config = dict(
    intermediate_size=2048,
    positions='learned',
    bias='all',
    tie_word_embeddings=True,
    init_std_o=0.00395,
    init_std_down=0.00395,
    learning_rate=0.00106,
    beta1=0.95,
    lr_head=0.00316,
    max_grad_norm=1.0,
    train_tokens=671600000,
    max_steps=10248,
)
Each number is 128 + 32 x the weight over its row's rms, rounded and kept within 0 to 255. Layers, rows and columns count from 0. Numbers have three digits each. The size before them is the row's rms in percent of the matrix's.

# layer 4 attention query, 512x512, rms 0.0806, rows 425-511, columns 256-383
092:100111176116164154099169131127176116146088114162132135121105135144084085181166116102150095150194118123173115122114168141107211107115110107121076061136128138128204088097150121151120143121141151147102169104172132146091155163161142118159173164165109133178139043176091099087139126129182145084122133127156161141122141115127163150151158121132140155081114180108152159113105107112144175117124
083:146146077144124131080135170169163057136177134191188183132183164069098167164098080176100141134148104113127086129156111117201136131134162124131092186175129103155180158113082117158141069110135071170209104086145149170173116112140036134148102141124129118190113148136109105105122108120053200122114172126089141090106108080126151105108184106169158167142102188165110167097134114161100166110130
090:147116114094131127103158141056126180111156117153084146080102151161119190112116168135157154099114079126100150151136184188080145077144100119124131145131130074128131144134148113111181113163131077137179160201148067117118076098190169125101109155118153126149077171107183142082158187100139158112152147124129115131103191119136126071188092145155122104167103134112123105093123116094116117132080
085:126117093098160207156034131116162153138111144143165100116097119141153167100135160071080072113068164103135106193151180110155138128160124130191137147173119091137113175110078134155132141130099131130120148133086193158197131142115086113112074122121118118129161097117085177159134139090145128109097133131154129107115139107102111155033161109102210205113150130066125134142117099210094133153154
084:079104112166127119101142136104176106127090090134170084097157120121094144137094144121130134176144145154141150088133159079218133049106175083137156123132135116125152144124140130128121102088072124162094142149126196130124163133091124144103084106109150134177096146150112125137143169115169091107133103122147041067145057138123087127122111111111191139112125173147075139144187111099095137172150
092:123117169086171122156146140162215074157074106142182091104066169139075117154127139130093127151119131130187008137166098093109117164116123116105118124181115153100143089076128196125097113135132159099095172125074091130072131168100157164084123121126083113141183133136118059147131148134127098061134134210111089107150122136106100151112126094094159104102127153182160070134143108147092099067099
093:185170127081085115134159166103100092139078071164135164084124128178172206100155135136115125120123121167153115143087154113143093135109114123117081170149138100133124110145159128118152128182113145185130152161108143102163096168113179151118130134147159165148137103146124064119168067136126124128179174142103130086194037117192110115149145115154118146123160122072132086160072165170098111135146
081:096112122136170138133136124117110064061144102104190126122139105127095139098138132084128086100043097088145154152153157168139123130119149132129133175087140163144126148125059153118171128123165107199103156177070150119133110104182170133152102137132054086054082141160120094166120149165121113194167120096101133116139140105133116179145127126127125157108129139161180159083119119066156112145086
083:117119117106118129189172094126125092119129082118145162209101139123146112162122160089170121119057169072148147112088127178157078124158156212093133117189186096151141167067098113100126128130102139111144160100186140162161147077159107189111117076109154125078085082170130160069166151121163087123114063134145116091136187088135163084143165095130147132162092172166134166110164105164146119127191
084:123105107094076080149170125086133169128121216102120079173106162086119178195155088127100105152107146141179151120113104126117166160147143150121106123111181121160144152130149081137178164154117106218088111115107199107121154129124132109140126142111157144095173169115173147127125080117139119173124123075097107126112114087142103139130102101099121143125182146172111126075097112074170139139114
085:168144119088108149075163098118117165133106087100188049168067112153123124127136183093147081114129121157159184101135137116101079195096146150149143153150160099130136144152104091151102107080130135143137124081157141161157124095138092146108109156153131086155112133105170140098111065134122071133164174165123151127076127215083141115111097142076096115128133121150073185124141170126095118191194
084:132136126125192165159151145088078150143126151174160079152091099166102142125132105104127136186134077129130148134138140121135126118141133077114119084103178106094064136048085051134107120121092103145095074115133119106170108159193148064127146109060181117141100183146157109091127122140082176081074188124139114116112150144114170202049118171086167175091151097134106148140176146103125140148111
085:135130113157158136170159095097102176128109131115125139136106121117163123190109194151137109169139196121170130146125189122119069110147101177141142218101138132104111129107099110142077149146096107112087101098132142118162150097107113208153092161103128086118138147113133181136068127097132176117154138126121171115124139114117130084105151112096157129122065161163128148164100101117157139154034
089:095147084141121117144137125192149086119077130107106155167117092141101078124136124116156130152124110096136112120114116142092062119131103123151132049097175174163133070099155113097116172107165112081127097073077092090112121157129122099185149101118123108183164132177101139083148097128188136123149162115185148162152128126137116144118127126059151226143139160079155125137148111100080121160132
085:110116144089117103150194150144188142135100159079156160085163121169153083106097102149175161115191137130125112140171109134124098170138115116139166140100182125091117140086161114139167111100151169103146127121108161154155147121133138097100115139109079140153114118089122127112114126067132153165106114155105122092131141085103127088163192074168115121095121144124119139112127128123068111185106
085:149135081162131138105140134130135145133166195110122112101183152171119160114128104139119121191154077164089115102143178106131149179156162096102119143155194129198083123110132108092194166162141149092127089152140160140096191099178148137102095117124077163148092101149084102150177141124100108146056158141131170122146173148120127142129159155143136113150180077085096096104094116144149150081072
082:103119178150141135130088142121119147137122121151110111130147113132062077154128105118137077169123065098140104122160092141105081136087112118180126100123137139138113073126137100146138157106124122103191130164142175160136079108149148156126112088144123137155129099181106119126144171071131131047190101128158094126116160145148121146186086156131121105080139144150106096098124134098069183183118
089:117125150170132160133136103092054174069140150151181071129168078132138064131118138104121136144119112158090149141112125107150128130184148205162144084123058144139112096157141100089134149134161174133123121114130142168149117139150128149150078129129149056130111094109211091140115080149098087132117074107069144144141101141173181111165108102148136090124144067152057143110096135196112095176132
089:120124091132107155080062099117167141107097114082125161159132115099154161089100111132136106107111110158210086120150101093129155114147138135122133157124148156148081123110150167195105148124135111073100099130106097136157136096082155150173120160129096109178105116163130102101143115138132145105080167095067127139059119194150151129100146196116066153153126150122150106133132127152095188135150
086:189098118055150134117106089084137093183113151099087099134151077122096122161092111096133150107149063139083111117129199121113154117126131113123178135134107062160184103147129149098141175064108144092147122077121129166141154155146122076164104146170134086123177139127113104171163161168164112177138103144093141124115054139116125131123135081133076122153117163100129092153137105129121093108196
090:114090183130207191112142121117170143139156133200123104151153083120110169103115086113163153127126129166128084101157146065133128140134138078101113092055118158126185094107154081082149144098090148137119120162088145083127109137128121116090154130142136183129186129168153129108071092108245144115105103121131184104088141099103083161180053128129122165103073118125100072127150101171143124140084
085:088138129141142070144163139142132106166107078072175161141108125139105182125160161109104131115092112080121119112173070140135154123137142131105126121105144135134146145106156095103195127135154134096212188128114092088129155147141160144142102101134158136142078176156143061116119119140084105187072163124147129141091123130115185099113084106141153145085061130092117164119094085130133143122114
085:119156135085127140114119094184107122143133136151136135145120137125133178111063118100131161094107116129093100138129128086125105185134119202141125114146136111224102106136168140096099124126149150182138106154088172140189149145158153105183173077144137066096131121159156144138078118161117176142145151127065139115132096131105087126107091113135079109160116177194175099124141143099138113175117
088:041118208168177150134142168145107066112122105101187128115093128123103100102092104139090079114083152080158102078135113165178080120194114124111054122126198111161209179104196178180189135110162158116108128064118115129147181120123136135135113164108108109130123133186109097122127103137119188151143120039118082207103119122129144105143149106142069063105111188106153130147109102087107159112171
082:079114125152121152184118115156122101172154077044094179084188166020101135138106102176096194115111120094133179137152095106113102143162142129094128118072127088168071135132152132144081086117081134132065181100089116163162165121106118086132109114129141128119126083102134172118163107145132092114112145093142147140110169151164160130166150141128117093136077157148121156123158117097207108111159
091:119092131121105144146073086134081124114109091139092126057142084126102167122124153083126127123103100171159136149192146179133096129150142172127152133151090171166091050113123168143070108127086114181146182176088189101182082135086142176212151163128102126065118105123096153133091150136180078116164131127114139043137150181124070147149117176094127071166141140125142112094139124120103069148143
093:111098082172165146159104100081107141171135127134120097043122084070140118177137165078156118163203185101091100170150091149171141184120143151179145075046115149133097118072126149154115062058031133105121099121122166138165156148179152141101154097166126125123146145145153137103112113100077121175103081104112142099169144164136107075145149085124146107125086123153099110139094152137127156172083
089:057187113092094152098162139125102142146108134126158086125146133169085147065098121149194112141107195113122160197153116154098119129152097148130087151120087088077092156060147068142120153115153069137187142103179071140121163134157169085122174131122185104131164123174145164120126174122132171110123138149146110168121168139120175164155089139105204115145136084077137154120182092177148111116133
090:086110137087100164128104202132105083074159103080142097159133093088135170200102127119128128159113177161134147139130085049140123142146131131075091201147141064127108086079145114144135140195124062179149120111110160107122096132151102134076178121129151141161122136108144130160117106130083119165119144147085109151126136179135152169087159111071152113127165195062156053123124151133101129159129
086:153143135144071113137103072080111104156091117121153145139091137136111130074171116182072150122121115113115100110105152115194153117097179135081094092082083143111148089138159129178165114118106094113162116191156136163098142113112142173147134098169161138146158164170154062092085145128077146156180150145143132136139102120114130090128083073113108148158106109126106192143148099063112117093100
089:145104112122164108138184099127100107100105164167107116111138155167086096142171083211080059134127138154154159180108118143114105134150147076133141148124119124134117141167132083111096089201155179199122128102094122101096147199166108121109101111114118098049192152170160115134096175122082129102121123102136060121169129096161104039085038110149144175105146155128047113168131186114158130128082
088:080125125162127155122167172140179141111110137159121137110128142131167095087131108161155112095130087135123072120134178069092127130139126081174116116219127218111204110144094142117097047109083102078157111117150128160083112154124135146173086124090152082115114139160092138117095154138105180131189153109200138120127162117202051105096128088069072121095151107103110122176194133104101142105120
087:151099114149142101100168124156109154157127158159154150141135134134094067137073152107112112082114142104133162165094139155157167070154117066083105103147125063105160128181070108117155088109116133134120102142148167156123087154123089124152164104134098109132124180120083046200172192097123089156155102147102151125203064124124095143161125129142140063147147131077141145187139118159136125086160
090:087075082125152081129090158119154129101162082093079174095102179113107140151140104161125172143176140133144128136108151125122117113122128146081183120128148117086135137096173089199118105155153132124099190134155160135127124178125138157133109095081206113186115138124140177151177055106153095117164133155112100110129145080132138081081112140178155112143142129141128119105096125134071074105160
101:091101052118195142126084142159180113126169131125170110145150084207102095136135129118146167087142139138150079083105166185127176069144133127101139111134136132078131137126113157160120079071114106103129124083154150123089147139087040152146147183124094107130147121089101134098056119059150104101121146136165077147118122118105122206128181101117084144193082177148173168143138103099123110145148
087:129111094086123177153087120106166072159159167139105104141128172147147123172131127185122146106133123142148124147135153119093129103168084110099065096168180134124144110146158135099116149147153174153105089167136108121081079097121059150154154140158172207148118127122155085108113169086153189083132144114131197139133128166166131089149123132096190163095059165157159147115158190119080178060106
088:133090113081144150088124069106126158172116121106142061093134081182173111162098190158145106100117146147130071088144053120110149163137099125077158111131129107133137126098188108079106096118140145102107157155171160186151218092092131109073140125157149130093174131070132105077122141163122144166056120077146137090175141093119156178075155131162085141145140106153130136134147201142131111118136
094:113161149125092146086138095148134125164156122121141105087079093173198074144150142124109088079127135112130111096070117127155115139105128102093144180149123140164109181121091088117070174103090132182119158128131106171192134101097139130127159092147083129140136108080106204113127113136143166157111111108108116122158142122156131123113116147152142114172131145117126136164161192055146120173097
090:095121167138110120122117150077116080157082116120146141107139190143133202088095123162124128177141074193138184141156181135137189115103131091106133117098125081080146121114122150102143084116087123100160145129173061147137163133165166097129084129086127108181166096091158129112153094201104138105137212109116145133102116163101160115095111119167148162148129121134132082090128130123078107117155
087:143153073167145086104058114056143140134151155115170129106126191174142160080162136112109087152146097169079135143107126131193131137137066144083087074128152126133129180143152126138130163139144129177043119185152166074159142120189112103149124137159139064066127162177185147152095098185078143097118158122158166134114173102100151133110146133076148129143109126159103163137156127103130147205123
084:129151144178118128111141127128134140158118198135111074085123064124161149165112139147147175104085160074125143177133060144128153130076104093151101147175077164120106153118096133097157108138086135133146129173138098137167094140184084090071038098170145101076193129152138161073131082108151174119122180104124109122129190143155158112094126181208095152147154086078106105102102079130172116142065
086:132124157172181126104137117140094160120187123131150153151143148070105146110128150120114114082119077142110068165112111155149126191161118111155111122053141091126162128110133123073159079103137128107169121114093085183123142187112125142112107132082173118146165084158118150094096169147114090180123117062113088101130197116113116103136169182127142092131151124138167140124137143154114115122089
096:148086142167147143158140139120089196141135143144108086079161070129175070147112103097159095209127133127116123159118131119122124155188115134163124116161114096113166151140135132093078169094158157112145139115125147152170108112152112102139162125111116154119161108145155145090112130123116111134130150096088090090166154181111131114111124113157136194078117077085138139116110100169109093161148
094:096099139105209122176093145135136120145149115163124109133064114152135115132203156129136171102185077075149110184069128202138135137156154091130191092137118105140064133166123171133148088098097155141104120182162080192112092156096135106129158149091120095093096131017101123160169156159113120156163041125175094138123171111196129110110173151140155087164167165102129155132123144086069127141051
088:094116099095127109166150125134158195128124119128075127145080114212127106124119133093124159105140198174105126165125191074112182079114092168112110202124176164151109124199134161087094115164104114091111082155108138144145087127049120139125163164128182162105103137124171086138118119141168106160209136165106101134141079072125089121122104140176132139099072127146108075119099118093161102129120
094:086111095123055093124126122160121147142087164111108181086158182129141122162149159090113100140159078107118099135144105129149080103168138112120185081109105111129180102148126118097160142076130107096164133086116103176109143136130132185082069114137160105101134140141055102111130149120091145135223161122106140130105087129114154119102177157147136150206070171124127168143127155134065151119109
090:120140189182123106119139133111157142121169082135115165094126147150123117137169137146130155102178114118104174119102149114168060141162153149106091141169139184107155142080118111144150106169191111119118090143154126186079173120148101132069145103146141183115091219089142161114131164197157190122051114107125157166131123079134107115129115150128111136144096097070131102112137142099083106154086
087:080090143133140132114138125150144121149120063100121176114138147125151071111133131128136159125084119152151080083149242170167105136112177117117134179120116136101124148106095086152162121103080103097116136110133103109111116132152101063129176103136120124126138152097092139103188124194103154088149111154119154178124117139136096149117150147076122194101119193132173086136167120154131155128122
090:107061089127115127140195109140181188085142146131102151201148133094092113113098154135140125164070068128100196177098142096126141106174117060130136109162154156110123117120126081140147159130165151141098135139113122081127075120129152066124160140077127140156152097122150099147119149098107174131081108083151126165156142158139052150193116123133119059163147146127097102097177138106171112158199
098:164134171128168172147090152132097082092145091140098104115138187149120124126078148111134145146102090152121159128170123119116131177124078129130117097109106143154110141154092089112147144143144123057134144143140038174153154152222176134098151111083143095056145152115135126159133153147137083172130144164098137160171171093140082158191112152183075122141144126116131075105116049133056111149124
097:099170165107147122089127142140125123097170142134094167097155179130077162133175078118114089135146100099182139140132071102189147100146148087091125170139152124146176141142139101057136090101129084124131156139147109128083137178171082124094085151149129154168159146123092078119167145121115124103088202172171169171168104072089102160161114117193170083101165176163084150075111185104130119113164
091:198141158144120164102107120131104120160109047155124175131073163082162129147099110142153107131111167140077112145115163112140138179150156136135134116147116143097087145115128115141131115125081083127111115189092132153117142162160146147164124133127115094120159128083202189166133129102154138141128152106140148139109084132156182106109115100109136081138163081151108125149104134103170156117154
088:156153124201147135118162090103137144136128096056103120132157150114148106078100164127138186135162123143169151129138140142159038149145096139131108067122131147087092164127126088152118168096187175131125108082119134150094153158106123169117066138082106120119095154142167109149042165149126158096138162103113103109090153128136106085135087107120112125151107151125154163097104116115109134149126
085:163142131171086086132180131135128123141123089168152143140135189099109129140128170135048047093070149132167108124118091131218135166160110067110110102159126053160109187106085108163111108136107186132174172112196126090115131063098135164090144153142189137112180138111110138137140145119176123168117168123119127111110086160152125106085088095149124107123130129103161024153080100138154114137143
095:089109142121073150142158167100205123131120158105109114146167123137138062066139116123130145152148112093133105093109155188102113115132182103127131131096128099070119121132097132111137147073074148085145149062169130162127126092147184159134082147146071184192087067154168107137144116108108111139097131128116137158129091087168158087105098070140115160146116176187089131118119129138110163178123
091:144159146140121146113173115105134118209193164143062086150118166041113134119145165101162119104113189162178145181120113065124121117173178151139107072123154084088116175141121163190157162083170164085048101136159090109161129125191078136130148136137071163098139217097138109074143061137108116106102109077075167131148121093161174119102122139089218149127087147116125109121130086158171137141125
095:148096104108163131109126120096159133114155126115131170159071090101105127137123117129136128173122110179113148084129126135149125096065198172062110180131160126120051149113117174187108122124102131117122131114132115141080148108163125090145065160118129070136181119086135112130158151146086116105123171154204141122110140067150091144055145120136077096145132166074129144098140128021195143112092
090:115102085087105143176123196070149103102188100154120148115165125112143158105047147148086134082133084105099146174101151117079113113144112101167170163103119123164220114144050084092171131142158141142160109079137074094189088070067120117136079136114143073088166187055086153161142125185112113122117079122143139125130104171108154136102115146098089100134160132166167125116106161133123082130163
092:193109101146107130067143034149085133113120160155154092145080179159106109117151153125137159133112117156139113155087155176130113161137191118057123145108136156200125092163069100182135161159187051136108164106078162164159157175139144120125094157114158131139128135165104188142090107155147106090133123128062140116222097081128175213078174134165139056134143098163100165155139171122122113117109
096:154155121147084164115073134116121143112118131086084096161163131127139133083105167150091151119127094104134142170115176128191139163116147133143091110178143152148140092061090096143106133124124105129084159166126050134126177059074174118120135176072117149126115114116106090149100112074162126170137113117151143118111125184136086088149142087080125138141154126102053123206116172114105101105120
085:047072134123129121098120155130166107105119145089163122111090157131165134106199080130158118116135100100113166130165130116146106115135133125182192146159086129128126147171138124142126137147192156132158093111126144105116192179128117091122128139116163130149059147158130114201135158155112143164131114156132088148119178151084082130134121100106086143178121186079153163109137163159108096087139
093:162134128120167161116122138143144100112114100127161108229104167131111099094147134098168132096112079160219168075165167119162070167109118190158119124148118115191093135203141090110134119205167128124129117140136144140129163129121152136110219154140134118103147124157110144109116093163148140171159080115138131128132128165202133174139086155181108132099105125134158150120154109130132090184136
089:104178084151094124181117122109164121137086106115135184126147140182134164112147130168100120164141093141106118118169106061137163132108164144127131070075130142119146143196094147100069157157118155072105050117145091114124171162137107143133105144129099107135133102134131092122110167111092148067163140104101131107110143196170148144123116097077160134112159111129104143097115120150096134107151
087:098095080196158137122143140188121135095163121089140194162208133152088161070117132122151170083161146086164086124105062105157149111077125168121145072166097129150136074169106114150068120128130144096137138144181107092123119164118106163186109118118141117150133179101136105142184132123165157120065065143120150068141118195147135121072113111147112132062091150181098165141137144147082133158137
090:140087121102175123127111183101096154135102128149132131155100155141100153198137127102164136200194082087189160137128110148133075125091176065134048112133111107087119222125167090181097115205142117150131114066137100124097104099115083192083154121156108187130115122160152081121152130168129125073110127069138128089146180185159119135110109117146119119111194245125132163124190161091135163099194
091:125135133133120120115099170119113137168120136117162132148079104114086145142107113132111133094166172160106099150111094114148113190171136113149091140148110086123067113112161114079153108126107129184118120156191169106166210144134133170189105129150162145140109143109175183090110146160121134145167151131104125122121139128159168179164144155108157120125129109055089136141169129118134115181169
087:129159088126091127115186082115057109184137108119150104093185127126108167174066125105159101132159157168091145137094112128127161155154178102134070093153147131159119149093139127143088120115129132196129154163160183147167152184177176088117096101103125122161128138117190130039138130094145092150079173116104119116170061081087176112096121180137149142187155152092126216071185111117134084147122
092:089121134159160105155161131153149169160085025056116183160146174188140085147125144105122123120131180113134152122106100074113098105132134130129178149123066137104103048177163101144131109073155146113120160149091155105109129119097122147097146124065137115141105147150173175104162110099103135169105127125112126174108132160158120147181141128132106105124119132092142139169100183074110138103107
090:156128129117121119137075140072098137097140059104156150155063149123119140100108153130113186126079062137100098136101157185137122120170122155191141155112139122171107137098166166162097087191115142108154131123119099114120107143128137145149099062126120075115092135150143138120083138158181161184137126121164106154119113191137095122112170095119140191214109151147107125090124093143145095126093
087:132081108110131118123054122160121160088119109052101168130154142146125100127145145117156149104184100059125150124125098207119097107135126092142156177118115098083069092126125153142122167145136135124079143132104130127116202115082150138139099124137170088129173157170164165098164086136127110115150110160129126133103104150162137080173131150152145122120208111110115182181207054089146104155125
090:189034147090067131094132113112178163088138129087133167137157094182151128115127102104135167139161128161127088147126090152105143107128143038131123126130127151117107155132177082095132143128149181133133132129124118164086148097058099133115119102108113136150175159143111120111115141126111129063083081068134113157163098157151115106121138092107169105130090065146115150101166133094086158154142
093:169178110128169117105109119112178096065132223124134091087138099163119125164134147180184111124179126147147113106166134105070141149143078111136067105114089104094154151083094151105145137107111161084088141074146158132095125144142124108087086160122073123124146114068087115089151119132188139145192101171113138148115157100125131074114137138084077198122098173109153089148149074115152162076082
084:094180194097162175099135146144145149192110152087163076110146144170145088102129163135181093163135127148093114122136115118109072143086123081084115101225166098171115150157138128121121152093114144145136098156076153167142120100175145160122176105125103140212133153132101063158167091148079198134154103119092114148127128137085082054084042082108186083081132124077096113121101113117095127145133
090:105113124197171101126163179189166121165156082111128137103133138112138084109173099142144116132157137104125170123109092118099126164086166098109193139099102116176168143145105144087103139167147157131099150057165088163106132112126135110129080103186162124091089105127156144100187130154103063103168115125122120168140112146120181101155138111175087162118150107118119146108106126117130172108118
088:134163178094098115112107109100150170132112115050090076130126099131121160132139173143145127101122078110092100111084071154125116106075164181144184151110137090129119119186119119137110132056097078132148108134097093120056185135117126096189106150171120119142153114157119115128129086156138157157153139169042177148222091135117097120115057113164163083154154204115204113099135132101110135138129
088:130113134141142138155102097131063106102139125157105123119154115090081098080151089102118158198111105149113128111079136149112197220086129090078087103137150194069132088093146080082106181170154156129128175099135103163141128120064158106041123046118074161123147168150139138182133106106115108141127130149173071103207137071163149097167163192137142131124137171139147093110099110113113131110086
091:087094108139103062101135150107099098088095167169102103131174182105105163091138151116157110132119133115123170134140163088177090151103102138074163117145135069171145096150191169103142098201169154095110166201119153144099162139099193148137135119168089092169077152126127109138172062214080142127158086116172161144119179114134116136093112079173070096068158133144083142082122148127133124112150
090:147083099117054118176125108121138201128084121126153097165206116102093081134144199108141107110126077129108118112117182162150124089124151104126170138111193088132181139139158141148097088119149169135122115115103091161132115172123118138062110128073078110137103117130120144109143138136145135151158123119131104152134135144178123095123114135173134175131140124081063126123085156161084150147146
090:129113127103101153140128101163102102117115127168087028135118165143117132185165158126103125112149121144109124168180121146154138217176128090136141125119083094165141132131180097129140139148139157175139140126119092130151104142089124105128155084149105169135118152164108194076113072120172046140144168145076117139157110092116087180110106115153157170151107150089137097120131122130152107045112
092:160102146135119121099126115117144174122026148199161095178113174087170093150149115113186073141089127141127104102114114140158163121107124153094120144075187140080091102087166151102178100124166127109097109126147125122123104097095176118140141091091131098123107150130138136147044129141138145126082153161125176113094098113121135132111125150115133097126126136145166089082120081164160140186140
095:108193130189112075166099106100114163087203111147130178141094110110174077142083131160086071133150204104109121209141133168123095155095140125135147139148165135184073129157128047139165154093111068109159098140158148136133122110153073165121144147138166165084111168093102129138103111043090071157109180144174153126144161106112122142136140146143101151166139165129092128097120155128141174126139
092:134074119136151090123136112172157135129190118206130208109158156122118163130119113203143130184102079128141113121135127093075077120107187093082146169145164175106164164149086189101118137089138144094133090071118078142107112161112098124142075126133151167147090130124092103141087178154139149107168094126083166073107147120127094096156153117125119148145120177177125130124078144171128144056166
092:120123152160109183141138143190118167127133103159091116114230073178089096114083167129127108102151092128220111147122115096190098173117060118166116100082153137154146114186127076156114095124096134081146100136118149110151088079103138132137067122135127104150129065172139105192178130155176103107181092152148175144140118143100084088121123109156153136131158099128069062078101158210053106114180
091:115148129112172129143131176177121098135142089154135243180129177116164082094108139112151166096123136165101151145128110099104104078098136131191118139116169160097117186091134157084093065115073116096121141072098052148150108112115113093169105184175090122084196111127109091097112154093206201143128106080139133097143168134085110130086131099085092147145135190165155164147104077177151148087159
090:106165157086087165100146105114115150128167141172069126131154167106140179157133121072145091133107169185113124184159173115136191117137077156094067103131125097129114102122139088118130120138046128083135123139133123135123128173151165080111147165123119151174120115039172166084114135080112105118151112084136096173104061113115069113159155118116177147150155119112157107111058164081134133157162
088:060131148074141095158133151117089158168142160157173118141097121110104116138133071143122111125123097147057088138147135120153162111160127099145131135079139101165135069140129065154085132097131199085121119214158130091161151133061096078124123152121142200132140151113147135109111072168174122109088127127087204191131163132084115128161138156072127188165130230108120142086137150075171089157097
088:081114145045105110148101133186113138111179118122135114113167155160111113122139153132138072153114117120128098093166117126149139114082161134135113118098139092116167075185140122116126183138168092092159130162115084112157149119166154173166128119094137156082137096177160156149171108139103125117173144132094062138141138129097166150183146115120147095136119104101133120131068144136127168134130